Each number is 128 + 24 x the weight over the matrix's rms, rounded and kept within 0 to 255. Layers, rows and columns count from 0. Numbers have three digits each.

# layer 10 MLP up, 512x128, rms 0.254, rows 0-99, columns 0-63
137115143139137161127162131085113144187127048132101157143137130132134110120156102131115174130150129133134129129115122111145121138121179119135147127114151115138081133120116118096132134151139118
093100104102105127145174117105125113172112111146134135120102112138083151155134138125109113126139118165127114146065118127142132099122118097155126166103164103120122170198114085155158103121113103
118118077139112104101146098148123069117155087151116149121144104117128119114150169118135072144148169184115145127154129131141118101138136136105111114138101132129114131111169148141167144152131174
096128138151085132112145164139069104140150132181118128128071125139117115108089147138120133195098121150151109166118102113129163072153142084141117134101130160134147122134140113111117114137122088
112145136125124102126122134082178105063142133121156162141131139145136145142117100093150145126090115092108134113133109097020155150130131140177118116125110146093100123131142145182132093121137139
152147113087154121132123133150112115162114143105180106146120104164114109111175140102135144141086128092100114117118128135126108171169079117147108149127121087099130159162140129152156160100135114
160172151112150101121134137188094105150111121093082102123122150158071094070116128129117130111125172162084114175131105114091165159136128175130135121176143130124131126104135101122147152113142114
132136160168102096147127172103164170112118133105161112121148129113066137140139168117138140148119151180147096085110143091146085127111122093161174139136112121176119111115116094128155137092106133
167145151114127117110139130134118089132160160153166104188128096103161125128111118083149137145157160127115120116107147069162114102130158108146120093143107154119113151126115110138129147113170119
157129142073157130097109125128146101129130088096115128117143168163122125133117110126134122072117133076082133099121115131119136114153107170139162106112077113093094139125145110146106111170101116
119076135104129155117142127123139107138146098128119172138144156105160153139107106127113172167136165113123134077112116122126128105138172145098146135124130132117148157117102109175169169113091076
127155136131148154134140119157136102122147118101147081144143073121143140163107101139142084138126164135131141090131089125113113109110136116150145139112144101118133108082091134127203141143096156
138117144131112162077111139171128142136132156132139138096148146135087138121132185123161187112113130136164169111096075044139135112137136142110151173146139147114118111124079145148111151118119139
121116100129106130121143158158145123107148133130135080084124130121099128127085143106184117125155153086139165171133121101098114164138116121141183134131155127122144154110083139097178120136081111
190120130126111172115136133103154095150121095171145145147139140094103127131133119108150113186126131097099106125140127094149145118177148095133146143124166146135156119104142114103114101163141115
087127098131117134146140129151135137114110165152138097073111106090164175174140154120165086176130113106131114116154140171129113127114128150090117137132115106125137165140164091114114114103151152
146171129135137128121090106125103174122129132188164117129131182157123110174157179090138099126114100155134094129145135111097140172127106122153107142207095101109096154116148115149150092116135110
160146120122075159162137089109141124145124116119153177133102114127070117149124137117115125121158146177134145132154152139143085111143099137111106158126154095116116088130123106111119156092148117
093138091135128127114111168124090116143142137118125066091103150142148138136126132169126142146103148126096153153108112079091132114107125154096079147100171123152150135138141154127137117145122102
102109093126115107150139181140092110106121095108156145113154139108128129189146127112137164086143143166130136127132169057161090137154164166154130142135123163145120102148156119117100114153142116
121140147154115128133122110131167120110116139139148131088126100096142088115138173084127154130090100107134138122140133082150109096168094111123165164130147111119147117122109117126118139100120113
128130121102142151136114100134152121086104123165141166126110135165110148125153120131130111138153135126118160127092127148149140094116116142125118154116077135158095107139128119116156106131117098
103165139136089167122097142102137082158136122146166164143121097166160095104119092134106106145117091162115158115120138139078154115077133107143162138130091111144137122110095103141140123141153156
163129103124087109140089139147133128169141103090111175145125090124119130114142111108111164111087166109149158157101121121129124128173160110119143147138112173105109155102138124153106088103131114
109163113131082170137146180159101167139127190117140089111089148113119105111119135079129110112141147124122144110078081162147133125118127169085103111128117108119122130163131098115122119103088133
125145114120107087147108117124125126134124085107091142143071127162122141142152161128089119146138147120133113148154138103153109123139131120143140091117134179100097084102146105153169089112124127
151156094163097170122135103128098130171168131083115088102153140125098146117099118091106145158104123150145150097101137125145153134159100133129093120142104121127157133110151110116108136118130119
133108110157123141115125155156145131140162144144140121101116160169132084132107071063122121149119129111111140109109088075135072118185135115095125140109134135138105064127123173133136146117147177
145154083155150098174118150146139104112178133126112145153139140114119163141128123116175145123081148155102120123118055136155099153144119160184088124107109119086149117110095138109141137110148166
138117133135132121159120104158124129096160116121171112136131132142090121119144079132131160159160097107094096167127123145101098175142125103122139147125103172117117113122200116099117096099119109
120092129160146109146130114132154123169123140140131132125111153102136157109154098123134093100099133091117134100108146164119113160120162182134137139136177130165133126115138157107131117099118086
129145149158145114085123098124123104147136110096147108122145121142158115125154120150126143137140125122116129126124096122115125138130140156142109132127139159102110144116118139135092126144097120
133144095132126142134147076108152130148155111108111127106122164117154135112136111156145113111092094144107135142145111164116152088165143130109104122088142187123150167064121113091146130114148148
092123115090136140154101151078120130113160124147167095127146081171116143142112135104106114086124179134152136090141157157138056052177130102108087105107118141120142142163140159117125102128131123
152078141092119145118111118119102102138122142157177110167128124087118122125102116149082162144123203126096124131112098117081129156112129128090116201151119136095136170117122159126120147106188112
132120111120076100144125114102126108133097102163128141147093164124105167162148129117112142110132148139129124133126117118146072160133114106113106113129130133134165134142128147133142166125151159
156099143175093099121128111123122175148175136133167069114174106139172151112093120157081037118134103128130143123133127072093140151139165124101115122138082138133153092108109096136125142103083120
133146101137140149128133100133142108155104145132116154161124127149170110124159092107143156115125153171108141115081100105118109103129122135130124124138193115139113155140139149112121129119125142
119138113137157113130119195103139072153141145100125114169139142154118138130144152102110187113142162104151146086131157117113144128161066110090141096103131139129122115180134164148128136164108125
144118076129159140110142097111110120132183114130116133120105152134116145149115124148172109170106152123072137123149084145124176076183139129092141128146069119120162109104115137136079158104105128
157157134089114171144173120144106087098096143114143143130119085105110108118132129123170182136101138103089128111141143144109169117181106116165161139060089111124131159159135098137122158124120170
157118101142107157128157146112150104151140131176164139125096150128107118085133111093138098130138150109160126108126175137136145135132108147165097137134142076139096088120172111099108138136105160
140160132123134140189132107089126098163134162116156111164112114149164106132116120073153121128124115123126112107101173062138129112077124133160101113123151118114140129125154116131157149116102144
149120140174101115126112120121161152111128133138130137131129138127107157138121083106148102173130159171133186166140145141139082144152099104112151126075108151153142178119147087143108174098123132
109151111135084129129139144140124122124107120104163129093122141130149137154151117138099097125119103083107128095096130133124106183160109097115148134137169114148112127130149060157167107114151158
090118140126156129105137165133137128121080106110134148156167163134119126108127128104134112126135110120117143106132126140089148131184164119122122090140140100138111131144084132138114142102140136
103092108139203133131134044108142094140126163084154199146103138143154151123094153145135127160097184165124112155148123103122154080139170144123136152114121150103120160147133170125142126140132187
136169089154141109136102092173088127089076087121076176140135117156104056096163136112144118119121183128155118095147126117138102147152153135119167116143130185142125130143165141127172134125115155
100126103113072092096132120090100196106111123141106138115148138133114142089152130113104162100137087126116110142137180107111124149149130148180113189142090130152133129104117122137120141102117135
121157108109131138121151156106086166102172127101114137105117081074129126148136096136166124137095122124157162111123148144167122096110116122101088111105117140084111131157144104122146077051109150
118137135126116141133113128149104119130126125154120082096149119142122112112067135159113152151132081131133145108148167136110135159127143146126164111123130155134139141136135094116156094094150157
137129154124086137115111152115127093141107108135093121124125135112123137120111109114099117134136152108107123146154133068081164152131112130109132130098094148162153142117109133116151131117120162
119157142142121123136129142101097081097110124149099132177153139165117138104151142152139134141127131124147102125106134142082143165121145111104147127103108125151107124149140146095145137161110160
134138165139089132124105125111120083179094142155091156123130128149140116096153085125135166145115102093113125156110163114137120133135115116146181145099149138115144134100116096150169150128089094
123135149165115121125138151145131135161090148125105131130151116108099129103089119143125114106108096098070147163123122124102134102135105135086182089158122139132103128116141158145168133134134136
080163104114133112149131109100134131152138104108147126128103148153093094095119144128118130099115136111119126132113112106137119163095099127142126115129131149135148062143135109123108126161149100
126119124115100156146122111097167098111154136132153133110084113096130177125135082159126114125128109092130133125135123164113120164123098129122138129121128146120101097128128130147163167115073120
139129112147133144115173142112111126088130130100118164129157186123159089154124109154140111122099098100133095137083133151128142146148101130162098126096128106112122096160127140137164120108144115
142099161132155122118113108110111132137117124146154122115145114083130155157122109116152141100126172101137135081117148129100160149146140086150121143109126148091124147119101098156058126160100170
098093138115196132151094134154116109167137164154133145112077146145097141115120140142105141126103145153118126121156121122148154119160164112128095132143123096130129171117124126125161135108220125
119122142161168102123145116110077116100129144125084098090105134158142099108171109079143124132114106135121092176125125166128095122150126130163128102127142121175135111112118110137153116112105114
127158095137149120158128100129123118136161138098115127144189134119161124162078097128121135088087120092128148130096146111124141160146100142132133096127112109117171127154124147138157129147120179
164109145139082116111125158102142097126123150177132172139127103171140125116132137116141164114141147131136138121155126097069083107142147095135127118128131142085107125087145104131163115149149089
111119162095156173098144101113129147112109113096114139118125118098139099078159120139112159114106140121131157128150111133136126132163102142136178146129110145121102111096161144137154129113114142
134082108130134141142103118115106136093084107166131130131155108103093118162152107097137164135140119117127159112144129140116124110112129128140164147115150140160161151135112140143116128120154111
092090108131116130133166137126130126091134159115156103130117129136186114136136157126097126100100098123117091125111095078130136133152120142098133135145148119131097097156141108116113147089117135
115137138129199110126108125115187125121126083145108151116138130123155123118161131153125134108105196127084147112130206152114113143133152080116131127151114125111141165127104156140093140114166135
121123134124138055140149120097155143150165131124150110089177077178158091108089107105137069153101130134130117137093114138109111148138147101102131142113123145132122092142094066134130108142107109
117148132162137164115152112139101174119132140113116158132122176144123143144087152101186097120117145111067164108158102154108141128110124119124121106162188118105115132153157141115122142103125108
108102151137084117113143152113124105129098188134141155112114146138087135111163130132103161092094132096115111121123120139097129186113112122143124068106136108155134160093092122107188174132112186
140184126099105138142166127065136119156118144103090135138120122151088116182120150107104132104133102097178176124130129140185089095096153158157173132097117136112115111141095140135147135109115137
088158133145104107120120160100094128155150117133160140102140153104132111130166109161098135150078123150114135097137115109123115125132135112139147111095171137155112116149115134139137158095088150
115158133146146137146148117159132116115147150098145132103143099124140120121088119122110155134094119163084134112175134124139131101126120147135120102110113124147141162118126110146093147113139141
115105100090094123113118118143107137144074087121143112095144145179130160117151157088121125108146148170104169120126134131096134124148146114127135129134129131142117149171104146120144108127124143
186164191109133108142097149175082148147157161165079149192147107147137076109194122143120122089073150153171150112061100092100180132163128104109127165136162163100131087147141117122130118099122138
079098096129140083135142123159103173119136152148151129087116191145129097135152130130137092125133147103128137135114084119150144139135134118127140157123184142127096151139107148123131100174093092
159137128136099149120126111088112127121151124139119139124172101150126106168118155126101160137111094158101153092096123078149144111140107101119095158129169074148138128176145131129126107110149126
175151096123150116147123131128115120106129178187121097152154145191109128131125171108157138140097132107125132108136120107118071109143170098128116145125071116114145130089139148155145110135179120
137100149132124164125134168118100146146110128107101109141128183149142156142093134108123135123138170104092094147077114144125130086155163166181078131151116164144173141156149152113147153167128156
169079179119133146150119126125188079134129127139127123129148141139134133132093164164135169146158148147123104104136112120157124093089083090122122112126150110149099125134125145117163079127114150
125133123115112119184103118110062104104117102135126155151128101137159058161149131170141137105099091162118137144092130131143127125094126123138163156123116112122086099148138143130134150109140087
122108141139128148140089120141144174087122142107118163095137142097139103120111136113181137163105136093113088139135190114165119086116092109114124138114125147100132133093120149158076133138130122
115159130102139131123129156111092116112114147126122145121117127166176093130123165155185134185134143122161179117093165088143090128151142134113132151087115154133109091122143146104121132145110164
109174100122128132099138142124117142140124108146150145109136104158167091129135139122172131130129139131090113125123097083120141141112107090166137128134146146102104178112148110061111156126115087
134132162125176108152108130128118084151157064141117115144135132117066143091092104091122120099168107158084134092140119138080158120207167113142121100152133138133112168171105131115086115134102104
099135089153100159114127169135157095136119099128119158139114113118148102109110123160182143132179134147126125098156124152134101110146116146152132139113146076134138151128141115160142157151148120
110126074134125170130137113163152141120170134107091102104149150121095135135125133088172160150094138118141153132092161129133172108084077120150151145133094088097089106140142126109110134139161122
138125132151142146097126131165106137113156158137151109171120098129116130153155124154140129161151098078131176112147110123120161132123122111158101106168191123097148128092111099140151144132126159
178155137134148180109105079098165091152124118148150133078103118096192128127135140091107158155138142128124082145149139105133150180120113157118095122079102103109111184154148114111150114084119126
094127134114160104115096134133117124092133112131108134138131142135129110131117096143106120176130124104157210145132111134098118093120140121172188088148144126151130143125103134165144167094126130
125127132129111141117179130108093145125144103099114174149105133146138148115136120118155143157112097143099117152133135157108119143151156140128136140165129128112099100103201085165152167118153093
162112128137112118118109150152079129099093130168135121142119158129161119110155134159114105156142135129106156146169121135123119120119161192165148138158089125154112086122148103138106120117139099
093121132102157142090132092122134108122134165092141121164118095128155106140140173120133095132111126085106074156153118160156161131121129106179160113150094112108121117106130134121116116128132126
152077112107110104166168106124157154142156149168150111119129143118125087146170101090176104140100168095139131076101085111182115097173123173134154103143096134169115147163128147098104093108138112
166120099168116134099132111146170082120130155115148152136151108126125113095081117107113145107165135118118154126132155105153148094132183093097115142125105155117161125142119142110091126130143123
121170138093106135164134145122142131148091070143167134130108165108099121129154111127129151158171038146115117047136095104133138151204149121091149141115123090107180109149112099133161147148131156
146100162130111118104109128119125144133152170170204132109136137095128126150135128102126089136128106153158121125140102125110122131134106112123084141159109139094107127104153105145125093159169116
139122126104099089155096147139096132162102119128140098142108136108123166147179102137127152145134132053109149191112119107101125166128141115110108111144123124151140120122109139092106100133120165
108082138126164109115116158104133111167140119130092124089136133094133145105164135071141101141107166115136112123116147130093124129109101134100126151142123138122158158120138124146115112113100137
124139139133102157148154126133105152122124078115134096153122144162109126104138156106113136171142161118166169089160153150176128106149131132051160148166092138138132107120134150114120119094110136